Weights of a small transformer language model: a variant of Adam for these matrices.
Each number is 128 + 24 x the weight over its row's rms, rounded and kept within 0 to 255. Layers, rows and columns count from 0. Numbers have three digits each. The size before them is the row's rms in percent of the matrix's.

# layer 4 MLP gate, 320x128, rms 0.0635, rows 82-153, columns 0-63
099:124133108143121068170132146149132145075150121098130141173087168117126148129128112112109130117127112155102143088163110097099141087131192114119108058150127082120142093126139146126132117144118116
138:157101112103100119089072114135159161144128092101127168092113116156140131146139117133158115177106131132078124113127148142160115099156128145151133150098130136140148119174087106114149113148115099
100:140095136147120149127113071115134127132156148138145137141092095116122122151123117132107113152140124156089119125122152130112146097137103108139151117077123160140144136104084078095117128132153113
098:152121161098154115152160097169089136167130103135142120149108132128140122122143148108146080121115161151109128126124161131145109132171155125120112188116092181148111122114147081126088091141150117
097:091114099124092139151103114084152101076150085120129060163090158111117111125119123125130133119151133173096109172133112136144112144128131169109124146140134092097137122135104144095150128167141112
097:116182117109128125111108133153121122139070082108149096128143112166139117152111133139100084078077146136093116102141136159089113137131148118160162108119137118137141145125087151158129095147128121
105:138093155082157095131135104112162133118108058102119095112122113141125102135118143142110128164114121145141131129069130128136103160118124161114111121070136109132118146153111157108132125157184140
096:134118126135116132129139113082151124141130129116136151145138111125095083139127128130092125118076132079131092085166126126125088133127090101139136133082151146106112138140118120174122131150171093
109:101111151081157109150089139090116167097142138119121128091136129179121134184161105114119124112135156130146143111144118124122096122085132108128093173092100159104119127198145088132142106167112115
102:102131173108129135159123140154101126111166103110141144174164122110124131109111124062080127134136163124129131151130109115133153117137133111138106094106120126106115110112123170127155114176106156
100:159130140116115132143142122110149128158136138120117115111157167117160102135173128139093175125079126146082131150152113115152117172082105127148120156124139160146075165127158131155127122137127128
098:119095159097152128166083158165131140112161110117106076159106110095105157137116126148145133128210113139113136143098144123120123090130136120078090109149116104101122151158115132136114133101140131
096:139101118117080094135163129098113104112173128104121124170112131115113118165148147127130103121148131149141092152096123090102106165086144148087141112151115164145175098148142114106145116149131153
095:162132105125092117127103089095119121138094155134161117179128149129134126119128100111122159144126183110139149124128118119139123108132124160146154129155144143110110146123163091101158119123124131
097:115092137105106150171134130142183137134160078134141123171146122154129133116112136130115153134142142130109119109153132130114075111153112127123101125118134117152070122086127175173139146133138151
106:100103143081114095132124108111141089134110133141146139158135137051093150184139128153116094116116155152161152103128119110112173150114097130145125096114159129148121103120131129108140146115108116
104:137072104121116125079130134139105130156101140139128119104098122131083068146131135135128115143151095135132148119111110145135127109112106090138151163105163123160143109119129097107116119175103148
095:149154171102118122145114118141104116149152142126147115150130139119139089106125141121176133122122100131093154183135088154152115110140144140113147119144146101140117099124117092077091084158096160
096:127145120100107078143109168134159155145127119148177114137147170142103125149145130126141128140153134154131137142131160106098103135109121131137142151191120128114126137168158164089135132127111112
105:129117120132111116098151131149131134131133074110145066119154114101115125160151131127131074131121166123079170113145130127133139110101152144127137108111145123129172123141091113124131144137093140
094:118155144095116128111112162123136137166168125106166164102141151135130117112154192117130144117116129134069115149114100118105152144118135117107120140172117139150132128129133135131133130137088121
079:133139116094129167114116084140124127168126151137130119138092091142122155137084113115096085129134155095102138124113127092110132119153134135146132116148184114115106152115109125151143083082114120
094:113113139125078141122110085136118091086142143105190104107094142117130145165150161135084139119122152177113135164150104158102145104100119103141141145160132160161120138165159109122118135145134073
099:138193137112143151119083123149123124177146118124165162115089121131126145123149122126151146159157159127116109140157140128086135113127127134151169116125104170129123117144167077130073108089127175
097:108128127095181147122128121122126135121139177120105072100113130112131121159117134148115129068094196145104135112114142089107112149121113124095131140111129132128110183122106124072138085125156126
097:130101087159136124106117110138071151106128103158128147101123126151136127119143113154167112164165117202128131107090149148105100144114162118148099165126119159160119116163122148137116114128161090
095:127132120120175152154127129121159097108096119123176151141099148100131160118131201114124150137142130132129123116086150109153144121141101115157122114129106129128167170096139124127104122113173123
104:107105130186138158132129091143138114112168160119114067196160160080090158137132138099110157144140141100078135137154124114146127084084131085142153099151129135130106135115090140136136132106136119
095:152158114137147144108121137118125111088091142162121119158182115133104138112143107087179117146143164073105116084123091135103115140184108104105145107123135125129129117122093155122156151105120152
099:144145139125128159115125108104142142103124146115169130133141131102115127111109155110128161131144151097106159077139107118124144131113111100165096167159127158110132087109136120122123137096138096
110:125131107097122154140117092132104110096120108129109110172165134082132136111100136093115115112116117123071119119133100150125109158128147087137089139139131118120127191138120133103104100164150129
106:133137157178115134149137123108134147119142137126113118108114151143071135135149088102141122112152128099100137104125108112130121107140138118096183127169149140149119120151112108123131162122091122
109:139103134102128131089158114107061135104132110121120135152126145101066133156121105086092133096120159099141110126147111164114129151161108122117149095122136131171110170139146100113161162122153107
111:150131144097111124138108131129126154151108120109154096099125168113073104147133119124100140133134151081132160099172150136092118088123105097170099146094140153139123171150113113150122101156119136
102:149127140133148192118134119098156102096092127124125129120142100132103108125128139115148173120142088085105099080095133140136125136113112153128107111125131135158100125116095119156138142144132167
089:111110125092106089118128111116100134088122114119183110086154080125165137135137128160149085172098147046102139114139100151115111124154151140107127097141127082152144128146126142125118084105124096
108:137150129058136166121129141132126118114138130141100132124139137097098143142136158102130165174086138131086140129148121100153137102088139114154148146161120126137116117113114121116115172122115109
088:144143118126115125146134089124158116071145136120109149101088084093143141126141145142126132115128135161087164105119096132106110135170164136147126147088109142126167094114134085109121132130142093
097:115117161112135131142108116114120146155108081115110107133123139133128122155137083108097158149152116125123160113118176126089138160097110122162113147128115101135090167185109132125119121167130145
104:171147149097144091116100102130147157141116164143155138127158114167144122145099138104185166165121116160135117138103086116145117106096115104148133134117121068144119135093137119138152142137125147
103:140099113097100112150102141116091159125132117122153151132115134114100122120133108088144101080143106081120174076131142159109156138110139129139077172090123160148131133164094148116136129128150148
107:083138162114119132102127097101146138118138148110147144152140168132123099160099118071083192136116149108117139102132133169135132129110120149182093164128139127137110153109122111173176176109141136
098:129150118162137111158146114145130137135091159091144098113074145123132119165127117122131117125097123138128152180108143060088146100113148196155119125149179136168113138109131107143150135127099094
085:116123129207172142139155143093095143132137129106183190149120137142137124140170131136131113148171124102129115128108153095112146121090132122099115143119163155089126118137123150114121132122160096
102:127155143118120115135150146136147142114146078154167142108114133096141131063176157104148158172143162124104151139118082128116123159102154125150095129145098090135121094147147129128151088113155136
102:108116102084147093137108148122160174117167126095131146152107095118113146145122139093147105134125116085157176142142113093138130110091121117126096100140096101089141135155139158108130089115149176
110:140074112128120129119132124119123154115146075140136117125121087133146118147114153129141105085098159124095135067114181136151143117116115170134109145084135129127141142128062096132113128088124115
103:080107141106167157137080192115133126106121115110153125081151126175148168129101145140135107140142100107127124125103099120110116136133144149120113160120101111130118151152130116127127092139192127
100:118139149132101110099115092133134123102153129117138122116124144151105159123151138122134118075108154088118140103138113113112088098161108143115126114088067151119134143158109131152121164141115071
094:129094130125124116141126122136125148116142123084173117137093131133127163137111081124173125115137141143065123152113102109098155154136159155132140122161129110087125133129159103109150117122111099
109:112092139100181152121119116170082133055112083097139143089102130136128131159146124144146138104138092134142149108101159159111131128135126123114152155114140116129108137140137152169163117136140078
090:121126127095135150134108154111143099121119138094078116118121112164138127123126098100136120129114142176151111112141130107095119108102162128159122124141119135148117191103108133153168103154126114
101:115099122088088156101060136116170070135131073111142136161121119115116138134149121096105101123120129136121140115145109146139179152119104097137138140116122165135116152126095089121146172159146127
095:104141152128078156106128129106155097125137114093137136122117127129110126167123134123165119116122153174118142148099117109138124130129131115139134109124104145147158107108114206106156112142113160
104:128118095138115139099152137156084142143160127150125135131110151141142136143141120138109120121169113184109116148166135133113136058097155105102072125149096137144105138142152118118143119160084163
096:090117139104097146165122153175174108165116097122106134156156185129111105115079147128143157174100101097110155109149102119153174143136129100132128151130109167172134135126133126118085111179137151
098:127123089165111113112131122109135149144123074155124150121148133118118124134152152148136118132166127136133105133078144133128118080193141138108143119136169141120144155118124124174111117046146123
104:136129129089146124100114149126105103148120098114112137128143115084165121098123149100120125116135150120097183123135118102130144091124123133127133157104129109160135132080128086127118120090147120
113:176128122130120133118106109096122085092128139140132172154136142132070125089109132097155160156120108114130143152135109127111136090192138113129163130174118152106107100085150115120132173139115131
083:129133117129100096127164133123144122156154122142120115158121148142133118102099117160095126131135142124114120136080142104149094109088116126091140104156136140119104073108125090116097087177116136
097:108153128155079131089137123140105143121102185130119116116149140129106095118138068142181124140110136135140121058155137141140135092144150118114117135072120159129113151148133128124130126127130166
100:091128094122116085115136146130113165099155118118128136167130159160092117088105130115135142120130125147143145122129133125119159145082187134124130130073124097083160138160168130085118072130131120
097:104120114176121161132163064138099097119164109170101145090138139136109115078153136116135139121109097163144137104091141130107104110132112145190134149139131135141104141138135161126120115110108123
118:132124084130095126151105089139188107116148110132156121149109068092138146107109147156114072144113118129096127087107158108142140098098097146157083130088127134106126110145081138123112137140116117
095:164122112090128151114158103096120130123116126134138131129081106108128076101134115148148118139129164102113160080128120069098134107114113135144161157052131153194154124125172129096134111108092108
092:126103088057128117147153127123124101127099143131115108137130148122123165174099108114105140111177126168145146130128126123136126116136123164140122117114114119167126173114127153122141141168120137
096:160075151124102142111122126117123106131104095144128160147098125103123081128130084127130129112125187151136152104142142115141064130127091113115090147087164152151137166169132110113123156117112124
083:063102105112154162150130127157113108151110144127165087149139119111127104133159101151126128119161093124127120138141167136126147123085130139137099147146156110128127113106112117120081086080139139
089:148129167151123138109150096061144118132151116099100104118140109107123099133157161127112174154096099145124122137183120140171090151130129099119121156133129181090142102131127128136129137105114098
100:147133112121088131160120100119164069103110131094170141162128153164116152212114130145136138117147108103096129131144098166154128128135121122107072134173153143148150143131139106154159162141115120
104:129105119112134186130135104110203134122141130138142089133111105117124113129133148126144082127100124148114131154128124136122184114103127160165126115107153131147113104139118097089126133130129159
097:106112093106122177098096090122149092131104119117125078156139119138162117162112128124094159109118092123144128112119156173163082126130128114151108108089098151143136170133080102128119130124090125
# layer 4 MLP up, 320x128, rms 0.0595, rows 82-152, columns 0-63
102:112124067140121121115115120141131097106105102158159159149117142117085174134129134138166141148146134158142130103139161123142092131155115150113131108202146168089164142110153146121124142123087114
101:144101111134126116109074121135166167155100093104117161080134117170175107157132108153179125146131123146104118115095138158137125139138134119142153154110149123108139108163115114130151117183108116
098:123124088121133136106126188127153126095113138113152147139134169163156160113152126125131119140087135097154119117142093105110110161122178168129081125160091141117112134145138164118172163136130115
102:090119100096103141121124138096144140105125120111158110124135102145130084167142163131151120096118122129125137139139113139096141108130129128123083148117170141124139156138113075106175121157108124
098:103155083107104134147077136134158143139136185153137111134135107109137121154113165114176117113152081116167110111126138097160180119129116154130139125132136131120123102134123148114138145103118125
104:123114168153102110126151082153104120107168143083102129133143144142124153142137133129140197129125114148137129129141154134132122129154100127086118123123132145136114118143156141111121108112104160
098:153120169128078082186131078134137117152130153103150138101144115181177111127121144151108140141128131117074099112094133097177136127157127112131123108089122124146112150143099150120106133115146109
098:113096112158149121118117131112175094091117053085076157151138134121138149122137141137146115162174098155152129130109135118133136097138116120163103131129155115126143152118129166142144142136098146
102:132170122108134150158099159109135132125090144163120104094122144194157113157117123122164121098136112104145129152143120117099108103136130113118138102163131173108102164127132143146130122156135127
102:144101114124122116152121103139102105110116179121129126067124145066172125148112143146129124146116120130095149101155111101114138171134103147152140173141120122159128107122116118108169119133118189
104:107140112097119164158133124093132119138140134165117141128135118077072110091079136099139119120168067093112107106108157161123159121119111132104110110145148140171141144134127119100133097137129132
101:144115138076125122099122125096144158158087102146135126113119105119156135138145141124114074148143155104123101093128118119117087153086100113094103142108107096171131135131144101157127134157112119
097:129076163116164140143152155125129124132142148117112111086124106109104122132149134154151155143122122155159134149089169117105072144064143111086129115142127171109138101143108124128130123126178141
092:142076106034101120094090169127164145117099134134141108094106148136129116118106163124107122137158133156125104128105140158123129130152096116109109144104138088140144095121194111139161161156117140
098:168096115147101090133129108139134166155162185086151092128144104156149137143102105164127102128118113151111107105136125125136159134122108114126131115085141097121145104111051133140126150106092153
100:133132140165147152154164119142115152082143119115089113160130125091114128123133080118109137134133116125096165094154123146156120084072148108144164096104126140136132090095134124121145161113147150
099:127171111103126112121109157103156127169088167136124143130153131135107148129149152092143136159132137077134145109180135142158157107146080119119142142167124137139131119141153081150131168115111150
097:156146166128115129157132128114153063142165125151154126140114138119130087077142138133129120144108108123073142157114101129138118101110119156130145117155132133129107100125121086081099105146129172
097:121129105105099112131106121109156114118162129131179115140153162156134133111090141113099099114133135131148165148143180157144127124113119098129139141172121119138140119106120169113176119141119138
096:090099129150123162134101140127108108088104121113115083174133122142147126118109152110139122108123073085142084154102126125105164109126122120138132134139140109121147154095091122181105115135133099
098:115141127117138151115101168107124095138161094118105140101122129107090135167137165112156088122120103123162156124063126141151159182135116144122146099120131100080155100128120108151132149127161083
085:086163122126111071105132110117097123110136113112121117082125167078125102124098142120125121086165113125096104085146142108096148150085134129169124115136146114146110124090134104149180138137149102
098:162117154155147156159146156104136129103104130121137114133144109125105138066149110108184129134142113144094121118118166089113103153140171119127175096091109146115149105127101141133120144081138163
098:126103130118141091108143119153153153111134116114149113136150134126122110115157125096107098123136112118101161105109119174165159111127123116113113172098116102083177129119116124138115167109125112
102:162120136152115097124159098100149094161113094110149149126136145095138135120103143102111128107108175120126153083132115132153073131102148112147139135126122137109141092134167089137087118142123054
100:137092102146136126103145132147112092116164156144122132137120145105136155135088100135146116138189123171088117116120179118125103157144146137112128155115124150140107109128103147182122126079147127
099:131148125076153106129100141111167104145134169168122179123185117180170117163119160139104145154127125118079139129120120158128155135155109149113086120140131130160154162136154142167137111149135167
106:168066125137135153151158113165107150143112124151146126099171123130116119114153114175108153141088172140092145129130132117161134124130127087088088090109130176152154090137130099144137144185091126
101:083111066124117118129121106115121157132150092113142120177145117113105145122103101121160119075166137157123138127104129132149082152096149120137132154088155151088138163153111150094104128099157123
102:156136104172115146159124136109102134153129174114153098146101085105106125122159103140112127129107176113139151132188127150166116111098122189142152092107152158113120120163109126078108141123135175
110:073149126126136133142122110125105136090128143118092135097134131106104131124145147102146097090140120120153110156148143106079147094134143126156111135129150147102086121124141168159155135114118121
108:125137151106126140142154135137132141125156155127076116104152165115121101113139126124119145128119107104097141096179156130140160147157133118140101124117140144142146177113115101123156163157132162
111:117107146101111121084130133118120130120121074121084087137118146102127087147134106100141137117079132162072095122117141134153138151118123137123115177136159120150146180157102148095144139124114097
109:166101147099135157149121149142103178122102136116095158122109146150110167151150129114147171123142161096126122129085091104140085146151146107135141158132123123139147123097110130157121147124092134
097:103153124191130121117138147152164150101170124171135164129130145122144170120151115113133120163128157095100099174113090075119148116132144132100117098162120115116138127123133144141105124099097126
098:161153100114146148141137131101154094150077150136094091132126136135116140168132151119188098113085160127115126118114120096145181111157121139176173120099121142074100139115127064105124185154152109
106:095124115130154118148176094133124096162113121149144138118138169142112111124148127128113115109168155144109115134156129141090172123132117131135118110163142144155120119136169171148129165173120144
086:115087130139148167086104151100095149139144119130166146163173161169124145147123103128124099155084156115136089141155135118143137093097112120109097091150111153145085177162127157097161168147151121
099:101152149119098148098131152114127165133091095141128128086100115096090156147169100079161142177122118148118134183129135099130106176152149082156130128153121121141113116111181132126126146126140129
101:151077151143174147083138086139126130141145146160103175115175126118116134103168103125118122158116086135128107159121132140116098168156168080119153111153126142144114132112127141131123135112124125
103:139115120117086081182096162114097150133161152095171135138090102128120119079114122088130085102151124096123146134111172161076144137127140135116109124115116165124118159100123123093109125144139135
107:099152139186134173149129144121101127164112138159131181122142139130117166174134149131123111112131108088136131109169103144085097105092138123138080146152111079088119128127127142158094132115099124
097:145163142093098169090126114122171109102100075100130082103129147128169138122114097140133112151136111160159138156136116127069125141135167115142175144159140112132104097153135140117144141106140119
092:125145108132115131144115094180160147144072115149116129096102111097131149144082135127163138113096122115154114104175108116114120148148135149164141080150141096178107139083144097139098100133137146
105:166080143133122123113155073114131101158158144104122135142111140095102158127094119107113073123142071130138161112090145113116094093135104117169189136109119104170102113108152098146124151135116130
108:106109138151097187132079144185134113091151114117111110159141147116118170142105131131112164135146146199152120149141103156135092144145149103120167105100156093116143131138089148176130174119129171
110:116057123096086117131145163082124187152128095152145079118149092117126124132141131107126114077132142154152125110114145131086176132177129128120131148111136084137124147113090142130158144136149139
102:171100155149109106108129127137125124124112157099140132162105173111139154120127090088132132124166136128138140152099116136120152102128119091121178126143143103100081116129149103126104154169168075
089:129093086121127138136110120097123159124128134110131161163140111114115136123099134124096144160184134158092159153132140158156144149080127106151102154164152124132121093121145126086127098113153161
096:113103111131141157125125148120140165174130108162123139134160114140161147102116114154100138132126149138098123116112168160118108116110117094129107112132089111176117093138152113101086076134118084
106:119123128157125138131125146107173155135129114120113106117106134157109153157142123186129111153134121137125112123129151086085144138156139143115149113125117146100116154177071166133110149114143106
092:111114149120152152167135153141136162130149084107145131152144132144159131172125147125142115139113087129145135130109159137185155175168096181124096169115140169082131125156137105135096122110131098
099:076126142076120160145088147150167100179111067119087110146160120101140121148106120093116100124131115141124132118131122151164166165105107089130143147114155125124129151141095111137125144156129160
092:134133130139089151107140165119126098126133075158084131149175107122125127138113109085115198132104098153112134120106136176158096153144113092125104149145130106174109103125122110130141135103125109
106:128148086135158129141130150173111155154145120154145146109109135150130112154137125154162139128123137150098120121148146130102136047161142151147135103174150162155099138128160099116147064147115155
088:137161135114091116119166160142139161129138154160140130079114156134103100133164121125169163169117116134115163112096121166116158129143109173138115182160140127151142101132135100129132136097121143
099:103101153119101107107164123179091165116152099114158118120126141121110127136104087138156142132140112190124140145119111108092136086090160116168142115127111106120136094125141138116118129172121095
098:159142113152163158137089151139108133126131090121107162135139100138166113115122121121145082163115167117121145102135138120126164105105129117121155155095119101127139165105124085138130105175109128
111:109120153102096103175110087140122143162169096090167132125102118122141165161124162112139130108118087199135153150136119120148094133136111124158140175133104106132124077124137118112120139114092141
088:114131109115111102087106125111153182154098072113134112087124138147123124102161115136130137112098123154161136118118124101142160158170172132156164156124122092084113123152152112112146160114163126
097:139131104160104145114113141104072085124155131089086139161151114116136103114105103113108138135147054124138115078154139165156124095102167087128165137113136144129149120090132146106131128131128129
100:141165104117087084105159105072125110151115087106149119099164107105148140117133151153135119136129143143144138128162105145167101132139123149121119160132142119119129088141094147128100153079106115
100:071122126100113124129116117136136080149136136128139153116204135101150147147131135098117130170096091106111121158143148142102127170141126125117106115144132102142099105114122153127149134094147128
101:125123136162155158121113134165113102115141141102102103124171124152131138138096154157085098113145175117172077112147127163132120120130104133156121135158097143156122149103145153113164148142134133
096:134138152118155145140125111112123167136143111122110073130075150109137118117164130135163155107104053188177122136099131090103126130160114134152148147134160097138108155111135124093098159117116104
089:128118144145141125168157083091091121162127206116182111164114150114145121120104115114130111105157125120088166161145147142113146112093157105106123111099142125099132118119148133130130117124174137
097:159137080131094146131125143112116128130087151143116131187160128111122125097133099073140141117094146096108141123128135166154103118164165112129142127129130127136109161161125153130124127108131086
085:162166108096136110116128147137164133153128140137103153148127160144140127131105160091149168122160132086153139096174107135103121136147120105117123147139114126102121126126169116154147130137111143
094:106147109084103082151085157166067133119106164180137122123150140097116117121082121109136121063187145110133147139083150126111171143129104125143142159127111103128107127119131101140134089115115193
100:096111123116145098074135108119134126138108100106120156113108146127141106160132099125112097085098135138132144135130138160117101088132140139138115119143145155171106147120138131152116118166163144
103:119148207166159155118172095106134178098128112105100105158149112100127100140126123144127112100147108162178143127134135151167155122143121125122186132095132119106100101152129106125104144099132129
# layer 4 MLP down (transposed), 320x128, rms 0.0594, rows 82-152, columns 0-63
101:118150112147117115139126113122143140153093145108133138120108131090151137141140181118137127134147097162073161124112093179114171136178115132171145110124102142171124165149094137153117146121123148
096:110161109139148157137171127143096100110115165158122099137129121152110064161135125132166143104142149108126082114144132137140134150088145087114118102152112154114096149121155142132101147165126139
101:122125136163139117151140117117172149122126122119146154158114178127154139109108128161114146142133146134122124105141154117085084127121135144137107200146116166118074156157080136099163176131168099
099:117149101135122138127122093158131107161096164138169104095149111143148141140183128133126130095144127188119137117109091139144129144147129109150145096119090158153093162146159129122094111118109116
099:152124135140167160133122157157176185127095115133147136113153101146126188115106128131146142103126120155170178110133174110126143125130109109127164118132128119150090166145109130103117128104113124
104:117121137106173141137117100101139136093144108129138138130093142087112132117140117140134128144142117119111153129152101170134141152125166102092148149091143092106189141179143138138147120122108122
098:094165124125152135158110126132081131094131141114144109181106119135130227091159103132132158092166101156131099175122121114123104146138130116079099117113102150150115129142112117086165186155111159
099:158090124084109142168151139156108137171178137082145135120120132150098091113117124147143124126145124156147133176121074110090162101119159163118157154118124114120124138118141133111170110099115092
099:171115115122122180112133140127126126158070135142117114148111131128153107078046180134105141121159116112141070104067142123101151158147099116116137103138151131135109149104129168109147143090114119
104:093098120168151126137167090149122155127079118134155106138122084087125122109136103126133157191130117103102132118129138144127124121099157106146139100120109160155084096107145127094118177158117109
103:137127111136153145095123113138146135142111111131115137148110147096168172143087154147133178165125140122145142151126131108130151129124136126155093123126100109137116164172108174137081098092115137
101:146117115145105140109118139117116104152137116143142148158113101122065155085098140127156116099132103156121157170102145172108076189114121102146144129118160134150187093124112100136121070097097112
101:124142175172164109148132150104133155107169154132107112086135182110116152171153173153139133128136144117098169156156117160127125135134062128100139136141109153133199106163128084139113091128132162
095:126130074078129145132113094142100105115113142102152127102127150167142152156114124127112121150161144132134104155106156112102147127136144135143147176116096050141162091080113128153142137109117141
102:113112100146130124148103143171109142111145114145124124126157121131126135102106132099129101093110163092123142135103138118128134180116115154124126145059096147103117117073171119100110097097130111
104:110130156112085127143157168127113138102153160113138130134154112117117121135102124182155120130144098121159074083140116133125166119143147124091089150142120128089123106117128119111134124147119110
107:120151136140104094168132129109131148164136089131123119153106120107133101151100116122088128119125135112161122143137125087117102136106147134099128141127112138121094116125123133118144124149145151
091:108136154132205125137138124175141161096114095147122077128188139133191119135125100137141090121173137127147127133139155119147128126100166133098071141157133078158138122104128096138162126158114139
097:104161140150168092136080165113141123148135095145131111133124148160124114106150109160158132106143133127165119131147135111101109140073162123109104181139143122095146150129124148126149116118141132
097:116140122112144181115088132163096095142127161163124161135113109157121158117129151114164163096145104159130134133116132126163116152158148141147097126122079122175111150100128129125123138110110097
098:144137142146143108111141122174148129132139113144130098112152089157134058092119105131144107124104082135148154147102145168148140110144124123130129124070111131112116163087119145107138118144083118
088:121150121173146092124100149139106125106107107139158166118121155154135200119148139181161168144098077168131102116141138154161142100119121110126126136122138115142111122153153150133162136137137161
101:132168122116153149109126104114169116171154120069153094102149130145145169153167182112129138113117124153115161127110115094105114119147144117136154145148110176117130109161163122142088142141116115
100:126169115110168130093189125145133125170128123138146111136095173156155104165117130103131151136120119114123124192137186148124112101115143123150151136178113135152092107125131116115139146149188118
100:112114102167134137142101115110100124120103139093113128052165127143115067129131098090146120110095147123142092132133122129172124141135166138135136119124095165135104174096136093111100118187130134
100:096140151100122133125108143094144141125103123170120134118150147125149092147151132135098140160116125127087100132162140138144161122146142096169121061121172137117137130122138116163116121157116117
100:147139118147118135139126110130119135122149151141109108152108104150164123135094122140144159125098151146152097123107100113117082118178165133160161151108082083137080108089089113105104085109139093
101:117145126145131141116154110143122089114113120141130087163131119127100120159121111050119151129130151114119172145117113153162110120117171141125126144174123104113143082146142136131114081088118124
098:150118136089105083132147131168093179161100133122148094180105070112145158123138097074122091132124125090126141151120098129122129130150099155129118125138140072141093151097103087120166139111133142
100:119138160071093151120147136092154129156165156162135121152133135129086114107147156128147127195095128137101127152151131173134132095130084139080117127107118159141126147138138152125145135126134121
114:147114162122116067129169128153147129152101131144145117157146145130138090094150108087185128098113127107099140143147111153155110131115119121107162131097120143141081128096123147150129145164146131
105:136108143106141098140107111152124129142163142100121122133152159092138094107104171115134128139122167126144175097109188143125126116123137096097103142163124150143115120101130105111160130085090108
111:152131110149062132132131108109105129114125109150131122138137129064085008144127128134148130137099121150117099134167122134141140116133144122129165152121195112132143152152142113151148115115135140
106:106108146129129158137127113079117105115129117119110100116156126108097119185115176102134133101122200079101131093137139154118159132124101084151103132145089131122169146156110148084108104154096123
097:132157148144106089127137095133126095131110099134133135071126159136109109100114146132125151080099142109133185123128135134159106173121164113155109147113189141127176111094104124122147149100109118
096:118164133144139133120098100082133093131125151159149091110107126151116148156133156115157118134145128110138154082118138103107159140178129142128118123103090151150099106129115128112097115122119105
105:091141107118091157138058142138102135122134110118113112165134102158105125109131092106158138124123123129064129115125130182127108088115162096100136131161089158113125120174120139103152152147111095
091:152049119145133111135129124133135123106143126120150164124144138126139134086121145122135111182088143145115128107145148139143118084105136128160120132082108096140060164163112100117158150162142103
099:156136108177102123124103105141107102112098121182130117191146137140085113162109140148148091116105132084126161116142127131146135159145110119143123124158132151139154129134144121097123081145141149
104:129135151136136138131121101135125132133150076135098169151121124125130096100144096106129103145097105119105115179118113120146127145151149206134124107142140098133146134129144152147150151101111142
105:136168142146144085183124095107112134112126170135119114132153134145113065111160115103147118098108126133123156132105157169139146141094100141128175176143130135107113146087135155133145169165110153
106:108160081120127121109092103065078114150117143122115121084100149123155206105156120159089120133126157125118137157135179079085131149134138133114146106154119168144154133118105141134170124098136148
099:142160084165134157170140139132086145105123127118130131112137122183151083144148105100116103162169162130051158078127142146137139128173101095098092128127139130142098129118137144135133187160173121
092:151145160111091081119173156129167091092128133101160144128131127130108128087057109153136124101138123118097074145130113107149124130116081106110145136126131135108114160148133156148130118102121092
105:121119142096125139128113153112105139132105146192143102107132116106103090096135107112114132136121151096141109142140071090121107120125160169134126149112142150057093112113090174119149113156129115
107:154161113088118135123118175129158133095097079145131106135136188124119194134138130155080129134144127170149158115162114132127169098149118115116135130129106115150137117162146105090177160117166153
102:140145119082150110116120142153096130142110100148114116151106116160129104098144147079154094078112125167167163120120166113116104149136130158106138149106139135113136146086155107109131131125145134
103:109160124104141115151171135128176111122146150121141139087120145154186140129095061164147126149160084147096130109150113129150123133152119127115149172126114124133181101102142150152112143119134122
094:143089107153129120158078146146141112163169158100135129171140135122100149134151119131071151113138115152119139138145095133132110109142106130144089131129109128129099125158081118124102177150135153
096:112106130154129182100121167134094127137111149163134159119144098143127109123156131129120135108169130078100102112099143128132100126109125137149092105115124101139082125129147133153096131123178128
109:147114139125175131143143131157085109096109080138185093128149159127159079136122097123165143153152134122088135120136141140171153116131165119160095135122140130151089131068103142173146150125154160
092:140087160163110154123108114097127074159134155132138132127074143145088128085145124153151104177113130116131127111108114104141095103144140116154162110115159109111108160085104132134106132106143156
102:096127176094077158147144159120151160131124129141075123141164083111153122111107119161184140120125115152161136105129105143149144141129127153116135111110153072133140139156118122093098120117109162
098:102083119142118127114091120174122111109132091161138141120099107126179120154197141122121090116143137129135145106142098166144129091130119104128114132143129101157190138153143102142143120110145133
100:130175125110138115120108145135143130136130136165117158166110147117119071136135128177107131109109122146106159117118104120089103151160122145082115130155162126153112127143136168125113131124149115
089:125106134155130122098148146154102126145130155108137167148135121135151146133129107095184141101132149137163123155143142111121120137117109102090149109132120151120088136093140093189138149165139094
102:109112120110154133119119143087149184126120105098127131102147091121129118147143161124096120178135075151140175111125124134113126101151087131113141122146130138152161129151122097136118151124166137
095:137149154119146134117163128168126111120131148168140106141126136130142124113106149121166186126149100122109143124120164100138117155096181094142168106155118108179098130124088164113143120100159136
105:136129150135102149134154144112072091168136121114130101184134121108106134166136114089094116155147068098097116152084120105075086123150123104131149085152107148116107140127139112170119154128118148
085:138128129153111146167115090122135108130109138116106098119151154124122125134112114117102151111121121119152138144106138129114077114145195101145123100119080162163140110108116086131132116116111077
101:142124146099121080126116124132119134135104109138152170154088112166119128116137156104167136138142144105142168129123144126146121142138119125134108092089127086126163171167115143101129107105118142
097:115134140142102100136140113139122083147176112139162092116150179069138116126134119123127140131149169111124150100097162127096142123152146056113085109100130097140159154146125143134140135120113124
102:120108163083106144097170141124150168170129098106093139136167121120160142145112134121065118133111122107166114116183133160134117096165204116115145116127114120122132115121124102141153125147141100
103:190090088162112097158125131121155114129113107129117111150176096084134101155070119152109121126122133142104103123150133113151143133104134154150132138137120125084177164125148163106188083095124109
100:111188123114138131169095119130115124139134137061152123128121144134112159148127104056120150110172139143142098167081156147154131144123097119110116144150153130132124158147088123155090082126092111
093:142146102120144103146139132140181131139126117115133136127123114141149082136083162120152065121135103174148158127129124103105146154117128092150112167117141148135128108089102170148101105126100090
101:132138106126098132105115121138122127091102122152109127125119078122093046162107132100160109147129145126123145136144128141130155122160164120132124130164167085100125182118165164139151150100111092
087:143082131152091114148100128107131136143145113105151137118127096162121105148142131119150092123088156115081140127111139159164095104164113150169153148115144118147116124121121128099103139132134095
092:110111134181064175128146151103126152089119129151158114185109126122123134165106114132136128123135114105117122107127134097125099167123115154099113119113112145173078138151118146106124101148160133
102:086149096126107114137117130136163159132112105156076128154104127120156132143113132138158089097143140150122113127124160158085101122087137145140166118164125155103099113124126110090143137133151108
104:108124158128115107116118130151088158120137156103151142124139140147104150150128107115143147136141160154158148118107155159092110141109154113127138074141106107122110110087150140175118183151146079